{"d_model": 192, "init": "trunc", "init_std_qkv": 0.0434, "init_std_down": 0.0, "warmup_steps": 242, "doc_mask": false}
Each number is 128 + 32 x the weight over its row's rms, rounded and kept within 0 to 255. Layers, rows and columns count from 0. Numbers have three digits each. The size before them is the row's rms in percent of the matrix's.

# layer 6 MLP up, 768x192, rms 0.0639, rows 0-144, columns 0-95
116:145087061149100139123164146126138102115043102118135126127145126123177151149151116085118108177125107187080176082162137121167146159128108161092171132137117125078073149179117135140164158107135118129134102149177099144064108088149157113129114159124114070179112133132139187181128141121128119134
116:110159127143143114164120148088096121074093111123113131124135148160126090128149146103115106134120102124149111130123124079103105104100097103110123146034122147108070140116122089104161115135137112143123142130135144107182057095126085161155172126132109139112111128151079126139124109132146155134
126:096092155153135114161128106085127092103125102128158125097080078127155134113086166090151127118105165117113150121130144083115112150083161177070146075098098127047075139103089080093130128162147124119132146151125133118138147086158112164134096098164106136171168124075153128137130115061120073140
112:127073062148149137188128125159087150113127098100116100092138085181071102110113149091157145144082099142128175148177116192099083196095158147073148113114099093117078110147047080090119067169162156125106124085166152162085113140186127128144151173127109132145166155140173140105146159153182131048
104:089166123133157104130096130167132167057114138117097117111127075113166159166091173125176157116089097093117153101085134117106140095149155183112130088128097160088160108135086150068174107186167096125124058151130126098135103124094148165131144145168094147150068183148193141160098176111110161154
097:139098173156104112081190122148136089136072100133078160133095145149182119146118176139169127153134150128164136105138205170131146118115205146093135121106101122087116207093137092151118121145128121154095156103151148125125108141158069132173114090128147091100134103160141104114151081152172109087
067:165135127144097136095084152120110119199113135127149098157145088124162170090134133146133127138105108077179166105120151109073080170127098101086133135066124155142078113127122093074107153133155151218091034110073128078155124144098098080149142144095082193129143138141143166091181124074138054085
091:132112117108143152122085143126121161138093136134112154162153159129098110118153154149061133111083124142085169152127201041163147109134177148149155072115103169103108094112178097201126196126139018151090106134157135195113068096155162117091175107137081119109157115153169157138188104110150126132
113:118102134165158102154108156138076155142131146163088152120091132186131083088146134091157100195064144168133137141108148114093169178105099073077156104104045108164168142161094056044157142152160133138109185108183161097148169100120192166154138120133165142177171128128088096076095139097137135102
097:113097132125127104177181175106170140167069117045138133125155158121134113132134155106116124149130110095087120078100125127085127145119091107160158106139085063099128051110060161158162165168178140122114127102118099142121075149159157083118188079131115125156118137168111101041180119101158087106
093:151177117131139081175127144110134117104094132115107118124107127126132135176113083081136156161138119164126156172094153155103114076154196136180099100100145128110146111147127071130132135170192119165089100083196091174110120145137111077159164129095141095121207078159120079089182153132161124114
094:100060140107180044173096127136163111134106132099097124102089141137162053105093095185168186164085102124136166120066239130119109145113091131151127138117105123151159118127109105146127162106099065136118093117116118148089126093166126105151151151129150096137175102165109094128096091156132140159
113:099168121157131134135158120132144129116168144109121100129145169141131097102121194149158092172100117120165112104118158105110173104115148118066133130177136043164157061155089087078112091158208084109159187115163136118097112121201156146145224094113110147192140145124093143120135092120133149077
090:124087123153140145132134164126161174192108134146116153153110124133111163106154166099114126134094163152125133093109136080127048155079201109118182045127075086145165151111110169134151105161202147172171162154154114090146148106105143124186150078152099126161139156062153099164121119158130088181
100:103102085105110155147125129076103163099136166134121117139196110130106070150099123166122119116107164129139128104067094114087122173132212159107160130156098100137140139146118094128165064179118111167095069158144130096166124140107160209151082105120098095216160145090136107117154113135182121151
110:176121052139143092135145179143089156135115163125110148121142156164149095132134105094161111115137169192077151134110142113115143102066163090136165067132076163079142101152112130126212103105208121168156094184105081090169118077141139137115130113168111116161139085064127126082121119130115111064
104:076144150116181081108105182119136111094169093121099159112197115090109117121083094116058108131104144126109150144093095085143185121138116170087138157153120154155096113205082064155160132108151073149107128146081078108123161089117119104075159152137108118109111156168111127128162104122094129131
081:121106145141127071157140124141118148110141122150061138162189113080146094128092178168140134161089154140172212142128145128158170135126099144096170143061087078168128075134125171085143091115101099119114034128142146158183174075123153075114119165094113152171086184110119147107136147110117112116
078:084099086096187152105149152171104096190072115122092172114185140120115158137079119172137105141145093116118142096166051135068168144183176145125101113107115128107111072178181091123112133131159142164130127131116144084136167090151106119182151111124068160167140163074156119119133134114135084145
080:162122102111145092123089147113083123110129159153164094099121142104085158097101140149100185136140144097160097081119123156100178119151154159118181106146120054132171108226102109121117062139153090188142125214154050117140090077148137124129056168165153061170105159072120123122158125120136127196
076:123144128086127145089161126052136110139139094138129135118136178166114163134144203115089131139151208134123161128087112128125146118138120136097147113134113153183098122182135089113120137101131149204127157198147136132128072089116091081160140093162087155120143136094084144100117129091136163098
098:145129138132113063123156138093077160120147125104160149147148119170173130201108181117136123123120088109170107076148138122116155115140094115133143134126090081111135109181113100165165100183181108181162029107083167159092101145152148106096130139092087139121081114122168131099109080152137086134
103:112133141173149116135126193046122147170085147085145081099151142133118161127130137119140114045144107100132084124116116107115108131079114149150188162169089100176100139122092155109144140165140147121154150182154087139157103136134135176119118081164140194120150133139160162109117085062139066110
107:081157039124155144097102117077124150061045159116086109133156137112058098151105155125147131094106121152147142103180155086125154146135078213138116109123194100122071138171123150072163085130145101149123151138134138098116146078099097069120131157165089102139133180095134160132120112139085132122
095:091181163112150108182119203135110108103119125133118177139120106143095114128138117160090155118118093148138102160100104147151125168089132123114155117091092111110176143164143164136130086162162137156059068147088080071118154118105089096153071121131064151136179121103101169113133146082170130152
109:079129114197097144183151107164103084157111073137130124087137146101113116113131094122118142121138135135116147170083125127120139145069126083136152063123113115115054144168101092085112160149181109127110135099101147120091076084133095140091177138210150084166180113069158169110116123136147177096
111:153154093145112135176085142147050101136108132146130158099191170115154104187154098067130129160136121129124104127139117070102097118048091102134163107126143107106089124133121180077193109137199100163122075112109119155132130127113136083137154141143101129139104147127129176079082114100094159184
103:101113144133174139158118110105030152109170078131153166172127113167145101096140131086134145138092167113172154123070207165136127141116150170057143087138098152085088177122127148164087145125090032070107191143141140140159092079130109120127130098157112162129083132160114155151076094110119114098
121:134165131128189082103107170110146129198100116147096083122164132119139164093074137110141109147142139208126115126113108093129110166077144134105118124095074122099091141160085121111094092148146067217052142183140125119118118078074121148101115066138134086101160156165129093103097134085161090088
100:121131077163155109190137107076183105095084135117120096118099127150114099120151161151161147153093126127071081084055119092129177076127146199102155125161128106113143125190067123074133083115168131174194147105165089095123105097085097104144081109148121091172135123144189202131064096095148115147
098:070114085132153146126112140151100110142142173125187146132142156145157104150123150115109089171132095109086120103142132088122152141126105164168133120108150097112131172127093060096105144141151134106104086192161124162159161115104152107143142091129146139148174173157112131095106148117124111092
098:096146118193100139186097211132128093114175116133113128087095137158134138072123221130057128128126151102117150142115133122087141156083155139126115127076122140163147097158124169093148125163085143129164114196110127079143127143130113137208086130148119072126212129107142123093071194061102127106
103:146163181148119118156081183113101101159073068100088133127150102114148162114128128114123120117116135147047137111112130105107150166140117107122131085113143149173081148185100032124147181149096101137164135166116143039139129149111074141137109163143119085097148034105146103103120120144195139110
102:135132114138094146191168102119060159154125130117173149112144135112183094161136111106112156099120098174132099139110171158095138101069154217132160103157126104200116176150065155068135120179133130114163128154128106088102114100129183045108140111123130070114125138100119117107193071092206132125
110:182126146143158099125123180157108145165095115158101173106101173149091076149139158096093050127096136138145139123151200129111158135125144119096187073138120119094153122147120123185120152151104120119107121194181055115112113118156148149100117078130126074125107127150137147112168206133115167110
103:097126129144155101168127141154172138245123093137133125172165104142157137109096173107184053213088123129143126153176184067146130105123100078067098150116111133162089117102147144089117152162096172124134173084184117060118114118174094167139165121134127102135117110164049113139097086101124155177
087:176095092070105118117112184146144095109146115157169158100149144159163116130080174105108074129161099118179165109108170109143108139131156151131103143159114164149124128115079112143180130095168102139102083151104134102134090113084216111117125122119149088081143145110143099092147196110184091165
122:103102108155132062159104230133165117123124135085114154165174114178187124178116115080096087127153116119156137100076125117046152164127160092149179126120157134087139139162159122094170114153138132158126135145126124178093195118125121094108099120106063148119121116111088142064180099133138105089
096:120109115180144144094115181087129178136100158105146183093119121096141140144103135067149122209137129169095120134153135114178097128155109094175141115148091108121103064125116163150183075124212067102102096170176108100058093107140123136183145108176087133156120113093100093102114125091139159077
077:085102112105074124110175130062084098187045102134098134146124143101181102100146199150092083182148143164115159071145162098176174115136136160118137117165115122139149094134114145178178085133097124135155124146149087099138151094100142102167136120162113092168141137121094116107143166077147133133
069:130093148123156179087084097115150194186124116162100145119139116168147134116134151102101101151138173072141164078161164119089115166078193156079147126180101115155092083154132104072109153126123116146099087178142130081145128117194091133171072112113081136093084141107144205153109079111143088128
089:115147142099100147122160158071123079166088137104092094110166079145132166117115144130096156185138134162115122146153119165059118117146097124092120111132112122141154200132084112120145113114128104193077146132158124195158102144112211098114118062124153137158124160122143110091181131098182069109
104:105123168129123116202078124110117127106100152102072099101155171079153175121090147098149085113077080160098168088135162132125125143102159150106114069179124147113161145163143094090111092117131076104145127116154107186081096117125082125080124084182140096142109132193178154155171112106163131098
107:112122127174164174117092149074096115150139123160084132149143180199123106151096131073149182196092213096091153117133179178147049142137096106156142076129127163065155085134155110138138097153132170126148123161132101127152178078140051097143070203142035133157127087068149113133093114108145091179
110:152120130150201110153037135111122153111132116078136125087091076104157141089100136114173110101121099153108158086131118104095155122108167132111100147142123119102067193168098095100152069166115146124161115136152135103185081113153126107159121130133147079141082167118168160144081091110155087072
120:098157131164156147187082132113106143170053149131162086114075194133225134112123161122108155098119154127177162104114147092052151109097131163104151107101132093113105130112117072192149128178151157213145120137079116108178114141069097120112100132170104172137145141154133160135099089117149048079
079:113152156106115127160148128079114135090131117116089153144139064121099130167120119106186172172126091095130153105106155117148118080142115103104152103151104163187132119221143148151189097093174148107157142094153103139145076141132129178158096140116083074154052127127128155109144152140133150144
115:124203167124144100126121142063161138180066079156118100122194146132168176122140161099149111179146095145152146151106155092126178139112079188135114150101054123212133153125094088111159174161195163142094050155141090090092125067105126078141099140104101089116114116138121159110191165109114136118
097:107097130157108148099155177110155118162154127106152133084089141117159126118155134127136041133132167097120128089094193114139119159096158141083215121151073161150168154116125079116163081106191115151132111211100124109120097123135115075147128124076124145110133101130151060089140153109184134090
097:087101062187082125125159100134133120126069088147109134129150116122137156117119158102047150173138161137146146107132136161056175142076155145147095081165150116160159162163127146117111124133119050155110090186161073121162170084122137127175126153121065139141104092083088134139132134139136145173
098:080036075199107051104154116109115146093112127162031152120148121143157084108130142123156167110114123164119113136114175102150112121066190119175161134103074090117184145145120149091123149116110120137129118124181116154121114135125141124160121122090082158123151139096098099108125097118143127082
095:113140126134155079140169180137149110176023110104113167082095148138139107083100129112120142138150152188091133143164118128152115128165133139111149111131163110115123102150076118164152172103137066113142158143117098158088117079077133141160112101124145096121174114115099160122153074085150155086
112:141134112171143157124065175113130138172135165131137127080149145145138115117126135093103116106121088106122166167090161103130139107073107144127120155094031065132066136101132114142163139154169144139106157155185164133121095123135181083130104105129131111116216092064118178105206092078151026132
111:116115130114149100125136116151127081139122145126116107045122161170153125125107130079092098176129146071144121133126154095068120113092112142080163082069162089106142157067167120160147080148157169161072064210155115066130074090051110135133109059130164089114195122127112116073127142119143153104
111:114128155161164075130095165152128158150101060106054176153106127212133131122136099081147113112118146149117114139147128135125123131109137132107160091125115108064090074181076117094067119162165072114124149180139129127092152123149116163149157160146153116155112090123102128114173159141134115090
102:091167145076094106177114106113129135078155107081117153129102127129129153161114199122123062218137190152160165122130148153158085169045146167103108130161102144195120108115117118137146128116143053170113120155168135131102158099135151153141075060164134085146114086119164097123126138120138086116
102:108112121143128134095110145141105080138147108132134116110139148126183160118062100100062146132105157174158141166153114156167153155095140188113168081156093076172102105077077108155179106141152115154143090136160115054160104151133127105159123095129116113073086109081099152108151144120106143062
099:132191116136117116091154186104125086112133101144071175133137125122127087161079125061141118108105112116097201108117112130125139165151106144163165119114062148093125171168141152113114094101171110192094136129055123166131121124110120107172134092095096073158121110073109110130144121073146107152
118:112158231147103097157092106113083108131080098168077140036098170167189155125112150124108106117129076101132093131127200133076165171144134169076152140058100098054167082199147099140130149127170102173088099171120143097081154095153152151154112166126097163141106142108149106084104076126138158101
113:126162134126161106108136242138153194137099080054157134097131139154134089122084150143132140173122053170091145070115124175157125132118172146089144109113115141151068098135086123142113089170141089173083159161138054118125133107166178137147118104177098086151110107143124053093136110117148102112
074:108133104150213101119220156084116122125103143087121146179132163090151049122137153143120085180178194132123181111114149089176117118117133154133112172166123050199116094126083144135122107111098078163122093196145093142173094053150142081157140125152093097160112108155102116108124168111177124138
107:161155139167106128152146166135165113079148125171042143063152178172073104119142151123042129150090081130114160108050136091136142119116171190118106119103142121171166145111124095127229126106171134151130126092131088143084166067157108143122107116153110073103145119098126138152180121076145134105
097:171112106125115057123124134108140081152054117139157160103100124120114136119121152127082100179089134198111126097136226090146151110087136134102135145117082158174094112093098136141185176160157069156168131134163091143119105148119166086127123020123147086101123094103120130072128150119150144087
104:115109110152087082128175169154133120116129152101137118076164135156153118111112127118122102089118128113111182079103157069061197176102123094105129124090113151120146129101149127122124131139151118134101161136176146204112148071111114140110130141122070133146158113092096148150135066112152092138
100:099118151134165123169088128066128097103100100158191126147163110200080165097134119101118116095122148117119104167048153163031099136121202101122157078106138081137104174112135122179209111122146106140111101166128121079117117122171126152127161120189120067133142194082123114111115102139156134075
117:132117126154163101123124133101097162177152090121124097124105079145177139089102151135096133165148135167136112126100153101079087119115229156085192058127116090117089164154104113115104075127125077120114130186125147041173144151118145151109147142129111115207134193101156180143095103096190176101
104:022107070112151128168132096118124065131092075081147138119193152119199142143131117128101170112136099068096112091142162102134150123130099125162089155152095108096159086168082042104144114108153088184140143085158111126154166077145162101165058186138107128201177129126110168111164099087181163164
122:082138145139154138142092139115105122169094159134129188124129163125130093126112101071113146170119107071133115162129214138111147128055125154073117065060114095085127136162119111082150125109093100130116115165125111155097086098115115156182089155124116154167141120097102115116165080128131140112
109:098100059200187158131161157129129053173135116087121133113147128100159131126115164142141123124087155117149098063125107140150130160144163164051135125134064137119168109092083095115081127171197134177142137145097135075117101072138168131107117123088090128092140102112114064107142162075140125123
100:157155095128135119170163179125063126137093162115152140091103107152084125093098188160078129184156119151111141114112091134110130083094123097137200060113107156151067182186142128063130114116169167132104138174098120122127106147128096129129111129129086078088089155136182142059130143089154139092
084:150144067091150133154164101126143095099051118112100123196104135046159112142054090125139157135185114162152188136129134123113090095117120081114191132076118100186178115134104179128180117137172090157094130130127173133181150068137155089148132133200143113202133103089122102123117187095139116120
112:092111127115155102182069119086155116112182095121078204066138123144131101131137138118099134111161164103112103071061095167139159145107121142097145093077045171071077143197125130114134106177074113104170113191095147112077144063117141123128132117155134130140182120100121127141067065130119109107
105:113152119124079081126111125088119111092063174134115117073178101109144083157158179076128094131109103162064124139068134119086153129148091130132116116110095086116141122163149086159111129136172130175091118075106112108139151137147192151125128170161154100160139175118178150130100145094126089151
112:133060214143143084154110180136117149166150123168096116089108170120168129090108153128124094115126101128167166136132150153114070186065122104108098074085151111131099142131115100226112122157169139151109135140125136116142086082090111089141101083159130102102177144121061145116114083099193134219
095:118149149139193115137108173077127074107111101145165145131191108117132174074163171120037145148133104144151138144042153139130139185082143112128129117114093122142126109060110099175117133106143084198097130108115181184179078109176145070139086155150147071147135080144065186123128101088168126120
107:132079200124120115134112140079139204107119152126097144117143178101092068121131131096159131138097057115149202160169152083136178140127097186164137128185126130114161118108099122085158092137163109116100056127120079078162108074167196111138125124114117135162078156159104195132152136103128098103
097:156177168089169130182087160119137150184138104156149214123151120075120068107173109141097085108136138081158164118100169142143137110072172102139115108163122123130151103103090146137118153143207109140120143189110077123114128102070129106089082091126129094091160153143112146093132129092121102175
112:122145120134174116158066106125126109204139124140136145157164115160147151104139172091144110117123152130163111081149177091131134157069166160073140126049039122169034080156112128165144076138105129142104130158152124124111138179096076185168126150124134080152101112105135126153147155145103167122
118:150147137127153120107149106127103137184087118136136138133090147110153155068083168054115115144151143144125093083159206079131117126082151135102098098135093147125079171159076079083180125149152118135140156173115113082104127087095102133115133086140134090212205146086131103110093179036112096120
109:139072115158117160165108155137145159145109082158119197068099125151155110091106220144126124135126134082152152106130140072104112129103148161122175056093138178113153110085129124110088181163142151132184201108153110062158130117113158135096163109146130053159182158142128127077092157116113144142
074:078099096142147147122177122103186133153145070120125147107122175119192125115163184112123072127174115149098136090133150125201116110149158125180106114173084132169092115136097067154164072100122132129158179134148137105125103073137135141134140153187074117120166069155094151144174131076140127058
110:152091145205109143093081146091115128135098170091114176089130150141125118153110117071126090197115138130126183161094124076177131126038134136094132139110169086116123028146123102152171077176157134188084083082149127184179145142190144151155106115149099092152072176096061171092123144067159134120
080:114112108154162113082205125090124124172156061129124146153117152127164093136166165119173064138158138106084165111172093071151124072125119078138124144173105102184091106131065113174159140148117164154146123133133138142149085088117169158149115178153062068157089080142090188126137125106152128110
095:143141120109199146134169108097112104119111154138148155117097059144110121123144144111091084139119170152093123106169106151125165111113131164055146118118093096102106031182118076112122084187176152121178122117201158117121139147175114178227123176159142110128081155061116143136138146107131116124
107:120141078218199164162110135095137168181082179103124145108108098148167154133126178107132134109106113108166151098116107125112087154080169147087123097124141132111119080079055136113163118136161184156125143106177100090141159139117118088092108123177113101151106177156191176135109123087115123082
111:138114098167138129123097139157131179165139119102149108152126091110157081104099126093209119108110128109106106164081141108052147160169176174091153119171124147155126126130112151114096134134134124124146149107162126154149104147152094187154200148179072145183092168119124139096121119114143085083
078:153128098117139138172102142121158072113152108133142119141173119153118143138163107167082141127068088103125150117123122133090122204164071114076094132155138107138125117122141099104157120184155190182084158084129175127138073140181113080123082122080106180113151114151069160122070131125125089067
100:109139206163119128130091148110157151167155173099065098082241198108138085100113139151152092156094163115132136058155132086150141150105157114140132076126088107045116179126091124081120082147174055074139149169134101144076069109124154105158187100118126127122144131126174118097096104123122067118
109:124144115167167147082111178132147105157061074126085092144136080103160135149136137130165098120123156145099122147096146041088129199074121120105162094171114066084152184166088112091140161158154131187139122145137106093087116151110091139139128137103162107195111104090083124103109132145121122083
098:174154133208121115096144174150126128138097091122093098101171105103099155154148169092135083109089152134126113147141170130139164143140183127122133125110124136134093176101130111095161097142176127131157111096101158099118134095076210108106132147098115063146117115124113197109129074064127077125
101:160144112168184086102101136150087155142047128128137120144186146119162108117092137106093128139130086158111141197098132108111130096058128126093100077178166125099146109170121170118171118146103117144149123142122065081143111124099134141145161186174100071173180117088157101052081196062090095156
086:211103063106169096131213112125102142097139107095082161125126202150077127111112131127121132131102181188105194089117173066144105104101150172152151108105184087180069092112113095161125131122111122133077152180137141155133121114114147112134122077183105106114156136147115128068135176096120095126
121:134162131188156130201104147119146122079154124109085131115150142166147115117135168110104128146042131078175140146149136116087126214089173139088136058119074156159160134124073061116094094161164158142135152129162081114151124117138117154134095079158127109134135112107152098132051146132111102145
111:088056125208172101146084119142120121151091141062193130111143176186132100142107104088181145162132072130113123104166139110108126086125073130154183105126193139190163116200113099130191094138146146140125149089185127117116087069080164142130162089131148093171162125150067081090144133088129164097
094:090132145122095090184138159124144166115134088100104134074150104109139108110127114151113176117095083112105109121085132131129119128126143097147137143121077076168142144165093083136110114128138150194154071105167131176135172129130114093091114142106097160151159084187146146060136118087095081159
082:178125158100084068098168106163113122123155111151129110141158130199086057098068167154148134085108116175176197155138173078144153147164114132128096178167129086112081096184120111139138051146127105130076100071131143101164085132136097084176058169148068155141132096097108129108166109116152150151
105:087121086134182100153102134178136162123122147142134142100119100170141137170077168135116122161119067134091151155041161145119131111058196110128126103151095165110101134193116138112097127142145079157168123212142146126116114128164132148135120117153094128114155154147162154094059069058103095114
095:125136135149169142131113134186188193099090112146093153149135177142173105123116158120157117090116134171111122062124165142143119194143191100113099086071122126088124133165131098077122126167165124186146157184138144103131154080081132158196161161178141137225179135122104126136112107094134121169
085:076131141105099136156073141169144095142088074107100149078125173077137185124110134118126148106124143119149178129096152130120148177122080177080170112099091110064097194144131103140116146147132126146118135157087144105101154109118129150162094086130141134093104135091192149095136092120145137096
078:114074171114090155177092152202157106090126101119039143110153172114143119093125147133069132105155139133136158165090150191069165109086110168108125110049129122116182133147155132101131126166175072098098180126130162106153158076142136091132181091135170098176124134088134117136076147111159107148
121:114121172166171090118156156114127132163161099116079127068097191133122109129134165081120182163087088162167120102112137096076175157055167082133161065089096142091133103085110118095157174174129150147156213195150127145131119113143162154135110147166125143115158200084099124131132162124124090134
111:115124110104139087155147154118118086162123104100115180055158120104120136085148138130109115183134104098078107137135131151091146129081101102115184130149106122161161116123094140134130069172202136174093128157097146144141165090114130111147114167144068098107150165096143124089117138087156088137
075:125087104145164174160129122064070131153177146159096066152108094115094116092159192131107152122141185149135145098109145116140071169097127085116151101139082065198160152120099105205135134093157112162128143157086099109167156114076217089152149164159089100159107140151123117132111098128169103117
100:078136115192145166121153134137150107080057110125143098128126135139173079115132190094122120082103154150161116049114150111154157159110115175126119100100125145175144105167093074142178066165108115151135158122102058119138092071147158146188131104144121132165126140062137116129129119165113144121
072:094130070147088147191122136106116078084136097109120111170172128116104141095128131164099167188094106125135195093089120108182119171069134117168096158084113065160162118147118132129113190148127065224099073096131120106185150068139139107129163087117118142165153061151118112126126127091106145161
122:115112121152146134165115128146123122164106102070117065140111153126142114109118134105128087123058133142166111116149152105094146103060109183080122163097137159103101083115082134097164132181121109134154086121145175127148101097136103182115098113142108179148107115115104166148120107158137072086
110:115177162157099104093119149134131119124137157094113158090134102191187092181101063052129102151105107120104122177096097125096116186161130088070103114141114140088161102136132130083122158147175144127126102102077108127127087118186143089103129113115072129209152116112175135119110136099150127089
095:152110138119196128146122095105123104109085108184163125104104150155155082068086177121188079092079151162174137081136148126175133103127068162158105123170133108106128123129122090130123115128126055134159073154137121081139134101146070109064115152142127119164093126132121144147168158134109149039
107:102118129175165142159113160113149134105091133114162188094127141100164146106163172139138087130106115102142154116112129088104193123119132133179142103110174142167095092117105145075131137199188101160132129113202093136133097130127165051108117126140117081150197077146094123103160090151118154148
110:144062123188106137159076181132152122143069127131130125119087105139124105132104129110146099135125176132165095100074167164102113146078121113142080106059067149093100092150126125096111086148118142156154074123156165090152124093133164102132095130140117082123143185073101128116105153147092115186
101:134111152136194130183143103095073089172099098093089150080139209144143109201156140105113168173040180102137114082120143132136059177134132121141121112119106166079130117142179082157121139132169142146115170114129100154136124111147176065071110153145110099143194087121108129110163110119154099111
094:100150137130130145115119162125158169092111119071094087135096152092072119085125139140148090146124152141142145137091156097091065110072188173131102098154125175107172126175133100107083144158129125129094123184150106097168040055146133143128143141137114112164218102161129116098137156121175116139
099:069144116118152152095147109146172095128064117127099109121076059137149201116154143111117100129058177181122194095143126150111095172145138102102104160114062095109105145151116102117103104145145113178106119129168130152105092073122069117156067137100118087096183115121151146115116123083218110174
114:092195133128181106142132122048114144113095093087114099106134055185194123139152181083141136093113154146169203096141113115071202110151096136102154137088144110137086071127124096134150085162131170158161127077113119084197128133149165136180099154127133119145129141119098128114118067113141150163
110:118119103162143109107127135107115128116142131162103098100108135138143093173111124112126162128117233124091156148149113132077102103169146113068146103175144100151131155099094121062143064160202159151108132159155155076156090109082176138093095124151075171124089095056108077115106140117122122139
085:135084113127148062221127121126115144102115141106126143104120152103164082177134173085127092155122149116081139141156163161194142095126130139123058135221112113087153129148162111149149137162160080083138168099137109100132105093140140099140138165129166100139149154134158130140107109111136111174
120:040136106135140092146099124138112119112134125144098141080152096090113161126144140134123138137078123065134164152124148075157126146173117124097132164102053070105095164237099045125144140151141151144167112144142166169184111114098094133192065123164083099147141051160139121107135149171174090169
100:114139149139131105127146094112114103155064108068096117113110139122160159177102130090122144159124117123073125074148107102116124129105134149168119148099104105133150109119057106141078165084137116144205147089121081171131111096075113099102120172166130129161121122162193132071141070121174116074
096:104140090144134101145133133102090115165111128140127133137070129124122139153099103141118086105057173156141162132099071044127141108119152113170175092073111164119128148121139170073096068174125087124091082150138103087136144164175119138183141087143099087123157150185099111137106166090102075099
074:158157116145111098153088105165132123145147131132179160048114109112148173132149071115122140117120128120170100146100224092076118206070115078096180130069123142094151123120157100117142084112153140104073113105094096160100114189142195066100111104142179152128152151104133118080123146120118116093
091:127106153124165122134137119077116111071141097128125156096199109119170163172116105115198075132099089172164119113121125159118107106101095108119100140146148116086179083133154127144130126182195136151123083072069168170173107118121164052133103070121089090117126146142178102111121113112143108150
098:200143124139089142176124113126091049153121077130161123051150108131131155134125157109088099143085133072148117150102116098122174109106128151139191079113158137100123088126154114146206109146170105125134105138145095104131163104171178110127097137112120117142144187151145053129180149143116117138
094:157115163108138076092120098127140196167125092130190068153125135125133118156087166142166085146099131213122155113102159154164122153144186110108147117167111075095114077120120099158092119163099061129116155165157130146109098150164119189132215180140110176148112117095064102148109111131158165120
083:148107094061111128156113140120133083139071124121177136151174182125179078161106092165147133141114135161155101095152133102072150127106176096149184116134112097074144135136116098112192102153157059205132113152163149137125164119128213131062177103138119121142146140128152136075113133156105115104
092:091156145124128072122121139116178122097122109149149114138151167094104157135117110119122062084125140124153146103185190111047111121079154166102101086111080103080124142088106146109219137142105152130117172175176094115113101093197101159176103130137099094140168154094073174155116108116096099153
097:080133105143179137103153164069144142176105132140108118097112158116105053171135142111124119145089173190101139104090108091126088114114138127143118083134200130098087128096163197131155164133126118151092145200135097092114095186072105152139157056132142159099170113134168210047143163125139157116
110:142082102126166117166071140108147110122106127128118145133133138147101142103149124099107112085125215130123106146075164040089184093055168186116129110110114172164128087189131164042132132118157157151112146178126088086158174101081103145117149105107102112162131193123147123122070141113162069100
098:095130159097148103110122098138175146113135134118119166103127176174152091139156128149134093165117137140068110177144205085097179069126121132079141118167149151062177168161133142151143149203090139140153069141118148119117074102174103104128159121105145154151093155115127122063152084106127124101
099:116103073176126134150104130081125188164152155130113138116122118101153111103091145126105134130144162172134188102100127178102123119114078195135152105146088110085102119191085200097133132142111111121137140133142095102144092075129084157133137099091120108159126141063189089083028090085128141090
113:074104127137128137134153203067128112113121042122058122144122120143080150156161111148132140148138103104131145105087145095100107125090159101114132115110064171181159133113093117077121092164173141157119091141116135138158085129167162104102053113186087117121141135170111121137116080164123118132
088:149128127107060121118139132092112150120054121103105120098140094119179181117116150118171133129100121098115159147120117068130096126127132089118134127189138068113119140081095138114148156119121079154172167130131162138159134138145149121076135206195020101161136144146110131090177126095094139047
091:120150128118129069133092159143095109188111121097112136105112107172076133162152148141095111135146166073120194149105153148102182181162077121087118149139070122132092078178164103136160110193180158131141153127076146115131084116129112123108140119142183145126112074129126089096143090129156145137
101:113125056140160110146122101141156141152130149137146144139169081208170113143213120158140119137104128140133169126124148078111193156123093079077144144106137130110087098138094153089197156130114125115095105136141136050175152099108136089111147103140139098156064125091121142134063116146186129135
111:124118182137197168181081133133120159085151173133150166140118115108139103114116093124129155130103097157132175105111156088154105118108116170169140092099105154152135137100133077128115128118124152128106150193158175123092150126125083163084142115156120054148155158099118141106133078113128108123
081:118117106155124086118125124180121103167071106092145134124151121099150109121083117091091072196134073150095118131138193132123181107194131114109122097129112129076151114141125067134132117133100130148187109123140148102108077110162155155166183119120150113160148144107086144017107168123150155127
097:105108140137102085093095152125110155136107114085127130126090150138175157121155136120088185129054130150155134106092184093077124183052177126082169071101122130117151130088140052186113128148090129111179127108145084066129112162139152113148136089178079152196092177121114130135175139133136103194
115:095137064112142146168139195112123133079115114127055094149131093134103143112183158105133150144131115109139166096088164117062136102070153177120165057129070150139142101135113192093097110184126143148084088112171107073135148092167126183131108156199085162134107128152100124102109156119135110137
098:113156140107146131106082115100135096120149145098082079090100092097189148103136106151143115146106147125178096123172223155049132135149101067112092098136100126178115132080162116163119157145136103155152183127175143086114156134102095102135116097142088168116151133081156133098092185126190125117
097:116133115117171120141137170084124164177043132128095135103108134113105035068090126148121155109138161115082116163085161169136095169135183154131119110169113109108121141138133161117107127094116079151078138157080121095141127082163125106129168102126138091127163113109157111123131037000187113152
079:102130079125139119055123120096095151191138053117087145122120124174083088112190175105075102139128195138100132081164094081108186126119115082170165121162178124134162178134122082127147054174151112142095117176118070181124113166165180101132156051133056128113167106159157141056150154092124076100
095:135083180192133119129097175063135132138086129150109104177088129151115149085114127130141069103125175043166143098122175151157114163044177120080156102126167126206169135102047140133155071190106115118131116123118098170180129067125182128139133086163148097180106125146087125109123129138143079139
113:124158149132119125199120175124116101156111120127146123094086090133130120122155156074144140104110193143147181101129239083160118134079107143099137130109114163117114146111143115141175109159117092130109093106095176075121122052144137162118158132167116134198125089114147136131079095087135126160
116:188151139157146137133124159117142112116148110093100151075094165192181118121060157142131104150117114121129129068112068037127104141112136177151149111164077107078131124129139148032131126135153080172132118139111096149161105106124174113123146070128115153144134120182155126093120136098110123099
113:068080139188148121103121189171093128126092137083134101080113115125171120161127140123153117170110100154074130103108153142102128109080096134170148128102052104101154115138157099129176136125132156133153141177088143152123142088139183085190082116169110128174188173126068161072130135056152093097
083:157102107142147170211163105103139080119057129125105172126134166144131167133172130044122117164120132144158093169125155061136180116059085114164152112112100168164140154120086098136156065142156101105116156095119116101162164119172117124155109095135158137126152103167135120106153107118131147097